{
  "n_layer": 10,
  "n_head": 2,
  "n_kv_head": 2,
  "rope_base": 500000.0,
  "rope_fraction": 0.5,
  "parallel_block": false,
  "beta1": 0.95,
  "schedule": "wsd",
  "final_lr_fraction": 0.0,
  "batch_tokens": [16384, 32768, 49152],
  "dataset": "wikipedia_en"
}
Each number is 128 + 32 x the weight over its row's rms, rounded and kept within 0 to 255. Layers, rows and columns count from 0. Numbers have three digits each. The size before them is the row's rms in percent of the matrix's.

# layer 2 MLP down (transposed), 512x128, rms 0.127, rows 479-504, columns 0-127
025:119142140148067117128175136127099112137125113127141130200107169050080082241107151107119103121130110191097157151121089155147116099121141094088090116143071071068151078157147115100150174102152135160186099088132117128124141158132172078133177142133099081116156132147132134146147167163147159094111137144074096131145123143124128104120180101074117071122124135099083173149130108059148122113184
034:101123144193178065172084094148114123124132073141133111112171108088125153127115128176149111140151131115148096118209148142138136177172133123144118126132136135108105121104181120118076132151105212167076171146090122080125185166155045087086102114067142141111158153122148082099154107169160175143158113108156084085132141085167093153105143099107146161134079150081121131080144087178104146083122
135:165166089130162139113135188139071138112158115113175176145079061084124160161154184159138157178129121160119148112104123093142098140158138095165116105194174174054071165135089167116116109145115117175154097082136150162167134169121108161132146063135079087130101122106109110104120111127130096103150090123111145141083122123105120073102179194144158148111153112100110069144102142075132141207097
036:126104161138171140082110126151073106104146173117139117136105049086069119207110204128154151068117108173107149185105183138130099181152161125117137078099100108080179097163125105076147094101099159153111063137150152108143118118128141140121157114100067079121087118116141128128170127203130179114097178126072106088160137203114122094151095117144117169122131135122116124145169131138167099111140
135:092092155143129129035117144152094124179152162130096140088162075158157155178147140161131226129075148115094086114102055138126092154105131166092063136170137124134114153112138066124206111123093135134046184062153131172129146143121152128149135139182104103086092119150150123144138081133146067185161118102137124119139137107124158104158103090171113125146137156112148100120162132135162151120160
048:141167117133114081149098108178113179083094098199143156064143127056104106113156160153159107093135125039103108081124156187134107128106121154136147168168128086127095180090126136155151130143108114121096123113115106106189107067143102066137178126143164148134164162127152105098119173195143154165153107133147138102085112126181119156100104176125104079125066157099141129142185168091109125093078
141:096156108133096095124101159155105141130159108119133035132111134170079158128131197172155141090064117155071128192128149112163117182194114140110133060079129109114186105096128101151153125112160176153123100113088149126116128143160141136142164121174095107165173113114119127125121085122147137071143120132111149074139140092080127133154132116111120102030159150098091129128169223080129091141162
139:120079091175139116147150136174105094172129162106111154107132117065118066100134136157143143088190125091076105146106140137154115167143177093105097097109125156122122094127162169143179130093120219116178135094119140180117112178158107130156083104128127114056137161155106077179073156124070092084073129184142167064140138155140128141084148103094141101133162160154111186110165145105096142155129
129:122193129176123102147148153128125128083110096086122105097203079112172098147189085143076110098092046157150086171200151135160106170183121092126139153152150132050161095080151086156131137194123192102134093111174092146110129154180129078100127122150143117148160118103149097126148137099154075110091071120096158074165158102103112163128100142102122119131158134132151097121141143143142125171143
018:124144112213121065137113095121121150167210119086096122107123116094173121170135134130160114141122161061107129139163200191158092137124094125110098133150160093137105078122168129115060162112117137153127199096130143144125131107078123115156136116074140076114167149156150175131138156126156080067076101129136108115095098185139121141087150090108106151138128145065163185095138051091124149110155
034:156100155149160111121192118167155130157110161153119127166095108112169148131135139126171172140128105153112115039131179141159164142122126115114119083153135134139101078152136117185067080033123098171089064102166100122085117196073104179139066124099162103080094120126116123102137092122119069129142154154127120157119122152156165129189125149130102172104151166094125190145179090113182108142131
134:216129158150161106120143105098170128100119153110116116147129108118169097143116136086079081149117056153131062087201130147144083107181168072119122169144136088082140137129124181144111120124143182201145105125190190052137111080132148137105143126099131174181147114162134125085096120092141071149105124117115135082124113172061142099119085183134162140134122138123165129124113156070130131101108
124:144135116133068111105179097154142100131200142146078103089131106080160124200123164120129058133102143135143082090144123167079107154131177122117198129132165055113120149113148118135149158126137210123169102136133092089140112107108106080124176164159171118124148153141075163113129149142126118064126119104120100012115167164163066155133080084131135147173117108167115155131132144131127098142155
128:126144109135096098103143176111170171145145113090114189116035138106148105124119170131149117140143146080155186107162095090125111112101136149197079116113148138195133137097127102109156104092146099123154109187102127165137220119157139127127084126107156173115131086057189156089128147189114107137156071139090105163079182137135187141096148119069062147136136121135116147133101101083107121143097
139:074144119093136138174110081115163095103146087139134100104110113148070157089117148169149130152123174156161094166117158163167077137121119103100101170179087127090037170100133114146142208085155167120152127094135134141181103201151132106139117156165141122129128123148080090137151140149145116082155085071159180060116172150147148122107149128140140065137080068126120144151121148112121128157211
127:125115096132093137142109166172151118183151137120110109084124170089119092115142154163162118162107081158108086154062164172164129139115098091065139129101173132081189195085135128189128115117115171141161153129095169115080155176095076187100095112140173105129121071073102151096081143097131092092133119120133132075129117177138051118167113196121161098144151104115130143111187146133116131162090
050:127126165117129123130180110115183121102101155151133128142052131111146097118109119094070131108129165119171091120211197172178113136127126095086108157156029120155152119103095169095149177110157118157136133157172106122110124069137102086056131101111115117100174120160168101071157107125147077121122130139158083160141097147160163059176097136097120103159125075113164180092131131081135125084119
136:150135150162142133063106181117141066192119148186162172109157098115128095155156123107116138121104149124079073125121094086134059101131081093096124123133120159130082152129206147112159103144121124179136118083128109133118126142115156136139226111105159084117143095123107220155126118067182148132106115074100127136126127093088143098131151064142158141078131076127138137137187146158141199136102
030:148148086121103141124113111104112150193117155104097129082144113064137079137156075118198083147116056097138172109129148176205110078134124102112153101131154101099145154126115105104093136104101225150152148108157190147117157080162127128136195081102136115151158164115133140144149130144110126099133092108139116047084133087151127135092116095072143172166121060120178101182126115162149105148134
130:101109118138063120125197157093087149142175109175110132105158128085134113078082119071140116111095101145163086192118113124149126174161103144100149084170146067165148175195122070124166107149141173169122120150131126125149122149110104126085155144150112084159189139169130110062133162128142094107086070088142156059079139149159100133119121127171159111145100127124086195117180174106107133102167
028:121120119157126068121084125166120226144115126023097101157176162153128136134119159179095164161129108109160108158132078142075130062067119097147134147162121086128110147115144096108117155168103121158102155122148169128209163152101144159101134125146107159134119113113158147127145140081134122097160111080102184155125162073117149108162160129085142147149154073106094171087079043096135128113127
138:134134137128137128070112130208085108178142134130193117108158155126144119196133150087092189023101108132177068135149147156104102144110159093135127149173074057115135167121113166161148140119134135178120131079176149083138184170113110150087162147130128130156087101082110151102150136109122163117112152062101175162118110157128096117194138105083105088079125126094147141121165099140105097148150
128:112079104159115110144082125105138107146157119113095147114133070109142158108189121131166175191182098068202111124122100146081125100077125121117082141138132180151059144133161177131084126169193100107146112093105151168153138174050126094111114115068155093099120104120107120125125135132093161175160143156202178128103160148125137128144145074189128101056121119131117156106127106180174122125141
073:087150128085128114148104168132096143171134089149092149140104206065125085118120115147140169136118030134128153127134104116159132107124112110121164118161097077149141124094113101136203120109121164127121110121092157169078150116180090133174167111156110182157159110100119110081124060144183123165144073024143120123126183114181132152115096135087168132183178148133125147099164161128129070139118
127:109118116159095094147159123112162158097108174111163159122134178133121129123165225117204151169127131093112110148137165149148131134159111125091133096154162106120135183131154122141128113115137209129081098101133174128153102101041075112117103139127158108132145084173127158047100171096152104151074112060113115046146113087132156162121145124158140127157120099084083182160163101115064110132130
026:083128119148222071099114153157141138120115139134149112092134110115175117181155107151132144135132160065154095089200134161220102120098115108107093091112122156084122105109118114165103109078130236133088100137133148149099171155149099130182117150081133115140113142163115117180125101096151089131131157171101113041132125106119110116191162108063138165099152130139159147108156150083143101154120
# layer 2 MLP up, 512x128, rms 0.146, rows 480-504, columns 0-127
053:124150199135154146055110091109126073141085113141145097140108084099125150089090139070107102171122168157128083104115172068163130182063133135156107187087130158078196120117110161120091129146138094098180129145089135130184108113128148120118100132109182148111077190136134124184136181136094188122100207128119125191148136121095184117133118111134116129086151140139152153119104141185153116169137
133:143122103158124162157115155127082163136126113159136129149099103138103150158124123121103148099209116130140138104132123075144179147147136138160114055087100100104151155064145150067162119134146121119143125186137065076117140144113109137144139189091134197133129158070190063188111145193096209132160145150187138149117155072137099107165124072146075084114111153171089110152097142104151101149121
049:164116152103188113111150079147107135135113110142085117153121142076168121131141138111078111165148179111152161080137100085154187110085093128146091125062133155150118089077121144125145090062174113117172099108135102164113066139113104123093148105168156085073074125162111100145153187148113170179141195181152127183149105102111150125145124116099109166102173136099107140068119189160068133176101
128:084125175100121187109111119091142135163114078152086103142092076118153156160085152110124132129242108123119121143138109129143147137147109132169123161156122135144142129130119134104143081102169096092178134134108118044113075193135111121059097172127132164110128118110066114148121116141132129181117128113134082161172115106141138155225106125090135165098139204166160111178140204125099152133087
052:139130150145137157101113127142158120104087102144090174157113160152144140114099090093133125083175172067166201133114094088128179089133132108149148133069133175129205150139147200136101119127121113076160136122109090099174111147150098141112115159120149121090132153131155107173136140141092147147145212165080106197057125133103168171168071100079139137095122157159151101078153192131097140180144
137:107147158115133133102063045119174060148114146140103131127124167124122109214148147119114135174116142078166154154148090080189160066106154176118101150116181162152127062112161181100108158125171120188191173100122135121162126131122147130096138116117142098078076160155103116183131188153079104111167166100120112116122119056134120154129106122092105118154106119163168146126128182170120153134157
142:163157125171194125070080141101144106134124144149081108109122128096089129163111126141116105101105112133092124105159132106177118162110129186081101152130137179139186127121150164125159130134138122027117114138147080082192119119130164126154112131113110107154035132141142154096127093201089128155187228138100113120149185148073149181117071117099111139177124134141124084107131144138121121104074
130:094169180117116160048087044139180152180141133122166099110031150188167145121154143168094138127110122133186190091148081077141156093086169145136120166129152151121128136120076120106074145118120140162180138164112153112146102149151149153108107144103183130066044144161097132180153136144123137155170166114153137131124159104112145144103087082089112154129099127150105132110178124110119149116135
042:119135181110150130153116161116150091117133065205165131116100103138108151119122099084090063160135128103133108104190073097135134104145069183126109124050126177072182129138138145099111091154128075097140127121126073114187094167123125123091091101095160123129065095071123156174133145156131137128103149156095078204129137154143157130143065124077097160114129173120110110103141153162117112186167
049:136120151163137125158118168071109151155085120155063097136113106077167195127128161129094107073169141082147124103158116136155126122079109153157186160070111116083134177117112148076167099174175077141143123121127164142133112083121105106073103202155136134132145171055156156157102142141091167185118121159100095167063126089110137178128154088121089177094159148093108110163113125143088164169143
132:162173110130181131117177144086113130145085139128147110133108142134062112141138140100094080106178183140074132059169108115125116120130068124079172143079124119081135142119154211101208116144146117000146128127149134107142161137148125116136154100153109165124124143140161122123134195207136175093164145133118094129121136133083149099124124111126143154156112144153104090139085125121114075196090
107:136145147120132136082100167095110159095136151057157079153100163119199133113158132107079153049083147105128145112091092096111113159129126130084074152140137129101187179158102125119175134148120135102173086157107117138121102181102156123113135148063138095122124090159124155101162159136020154127126161166117192110148118144122108185133123103092066151153158150162110055099147099133126169118182
121:122127138149109179152137154144130109101082142086171130077140117094171169102127123148109059154152114105168146129162141101096157136098145092158163158039085086073154155064133193194105163172102130133148116177113115092144074166143092115133170158091169111139125160146124160144082129098150130145130099181123173106137153190111119126137121124145108078096082124108071063179144103157133174181104
140:117122143142109117099103113114132112104112108199150160086106076114175136166173116131092132150181128130134120096198105099204196105079133115173201138141097102095177128130100190177192165137185146112153130169097088068140067120134123156089136141103148072111100179115156120159143138098129128133171161102131138117085140102127123138158129088112116118060132151087166118073128141193099162110098
115:145167155182130113162140147118085139076123133164146113186133059155131122166104067153098073092138106116091151134106121091088163167125140225168040119149143159149135105138113132131135112118224098138080161133139052131149102094142107097135117152091146148126170119114148088151123134134129120181109119165151086130162099092144151149134119132083087112106168179093134123118128136107152221120182
056:178142154122195161127163079165156115145108120097110156101116112096106154167069148081113107167163175098168152103086128077142154133082120151144109144079131122122126108114167136107138090114121088119159146142160093126175088144191189116108090094110109081100116158108119144198168165121112213139119113166133154181097141089064172102142132123116076129056178165140131058119111167143101124168125
128:123075115138196110119139076142082167098121098075113101127098091152155194168122188122099136159131136109170146124146107114179142130122171193122111125101127089129118120144122113089154149076162106096155178146168130162104108147116135129161117100095095185140123103127142081114093213232104165167121100134110116158173156102156126117082053189104147101151135217140121129134104143114132121097128
049:113098169156207138127136063151161118138074080199136117102123129091137089165121141130115087112153112130124097103174108111107119093040108120147097105138126161107187111071151183099142136082089066117109153127143140118137115134180150145068086146081118143123085129089140111107139141155106125092170149125064094176160122121102199170123135129065102180131172170112150107139142144202120115169126
124:106128185152114160129196139091170094165107118134072055116150130071131125143122127057093126140125124137163112135089091096178093147100122122088136151137136110155101152138140105157150162168083160049133120151145099093194074173109092126094126160139153112141107135157135059152140063119094101149165182172153136101125136103152153140153141170105112145137134168173169070136125112192046149164111
049:110112176132156185087085073143120099165071119191133166077107125137147154145123109105076042077111146096119075096135077102148150097083080150183149134078141146121123085105194129146076103111146093133184103165161085116152135106142142126110074119158187085105069141133129125132152143155113165133160191164099115151120085104058147104139141131120109128089167162089118121133132149150100171142154
128:221142151174133129133110150110130093110103121142113129124112147138144133169078114154101047128226149102111150136194110120123128160114104182092178133150097114117151109097192156126084098155122080079118164173106130120147131091118109148082124140106158184142089172155161141170115157144150104127130114148121127198123102130095141088105160098066171194109105108094057136067159132136119092147086
120:114187134067098128107132065100156103109115139164067149171172126150124165178094142118077143142141114121151143126178070092177138117116152157081105112121112159104125142090110111117136111144122129083193102149139151067109038103125112143152120146106230155186109126135144153189110123115115125167149166155147119105120174123136121128150067086130092188138120119155148112130063114150058185116159
071:145110184170175182131100091154163095138087158135121121072080121110112176120105115076115099120094181110103150080131087114132110138073124187162104133099180152073144132162153135127109113110173061077178161121093098133124105116138172146125166149100133119121062170109163126160116101184154197175142163174146157195108088152094151121147110095145125135149127176151070118172113152128088125183147
121:059121168090108167077172161105148039115135162139148129095084105178143137115141129124177150113154119150133167146180122126169131096133135083180068113145100140130130091112156117136106140081171110076135101168151121114157174127108121092084084156111132142073124156099139099184159098156120180137156149138121106128110071071101159160146099128094084131135087152198130154120070163158171201145075
043:178149200110231133109112092092146095165063101154105165128105078105091119132144136056087110100192124138105104131130128125168124125114123138158139174070118164103176101091181117118155143134107107131162142125159109139101050152106112108155128148112150144139033127084101127168118093106129135170184168125115085204161121142104105156130110124159119112126153179083106077099140151142112149157112